Part of a small language model's weights.
Training: a variant of Muon for these matrices, 488M tokens, 7464 steps.
Each number is 500 + 50 x the weight over the matrix's rms, rounded and kept within 0 to 999. Layers, rows and columns count from 0. Numbers have three digits each.

# layer 18 MLP down, 160x960, rms 0.0812, rows 145-159, columns 912-959
473548664535476637532518483460484405446581528568454465437505584401550568551449503550465454511517600431495497473504476461555402387525592452507532
465458526453395492509534576508512521501425467499498508523606444510634521514438519496402463506520520570439450412434524526492469446518497474539475
503470467532521556411483465428540544479460622527469523582540570480517510481506570491434487570464576492541479445410521503474497557565523517508499
478536412523492505461479416506410469439478552543536484485408417532450504415506431463494543472469549502536476528493507529521504483470480517590578
494525392471545493530463506441518486538434466549545459549429488475591491495568517472561513543539445538534580542499435491506546470506427493494512
475482508490465633531509517421466598512551522516480493561496575445481445529542326466522463531498464470472482421433508532553496511522488565481602
458535569463481579450464464387425462562499432475489448536364461558514580517457571487524506466580523669519503480505450523475517484546420432479520
440511494445487456486520463439578570555471511529465516533555455469542475626484504565450523475462409515535581449468478515529542636515575521564491
524481491531479449489490508426546495456491520454509512541445548540503510449519401517456539524622470444426570539473463539577520397436564462430483
567601448501546556543527510409435441454504552453543518529493524616396468478432588584442527427557528597552516550517481542543545579502522405530536
453529558489474511548461443553544456492413452515486491493533607589531449485499539559487471432492502546472488490570514525556564638509483515504508
536505644559431420468500482577505463554450464504425543512452638588482407568452572517414489571546481430497459494545484517499472530435499495552478
460550505564579529507564462454545491518497538493429572527423353480445593408527564496462465511569484497444527439543487514600503446545582520517457
544567525548465472486553509471598502495608541454512471540493550478448494443531501457413521472513599532503592460483498525459512518537427503467487
594520473527485469451508378523513488410482486551443482509611512517462476466538516530441471522509556429454445540444538516446542496560595504561475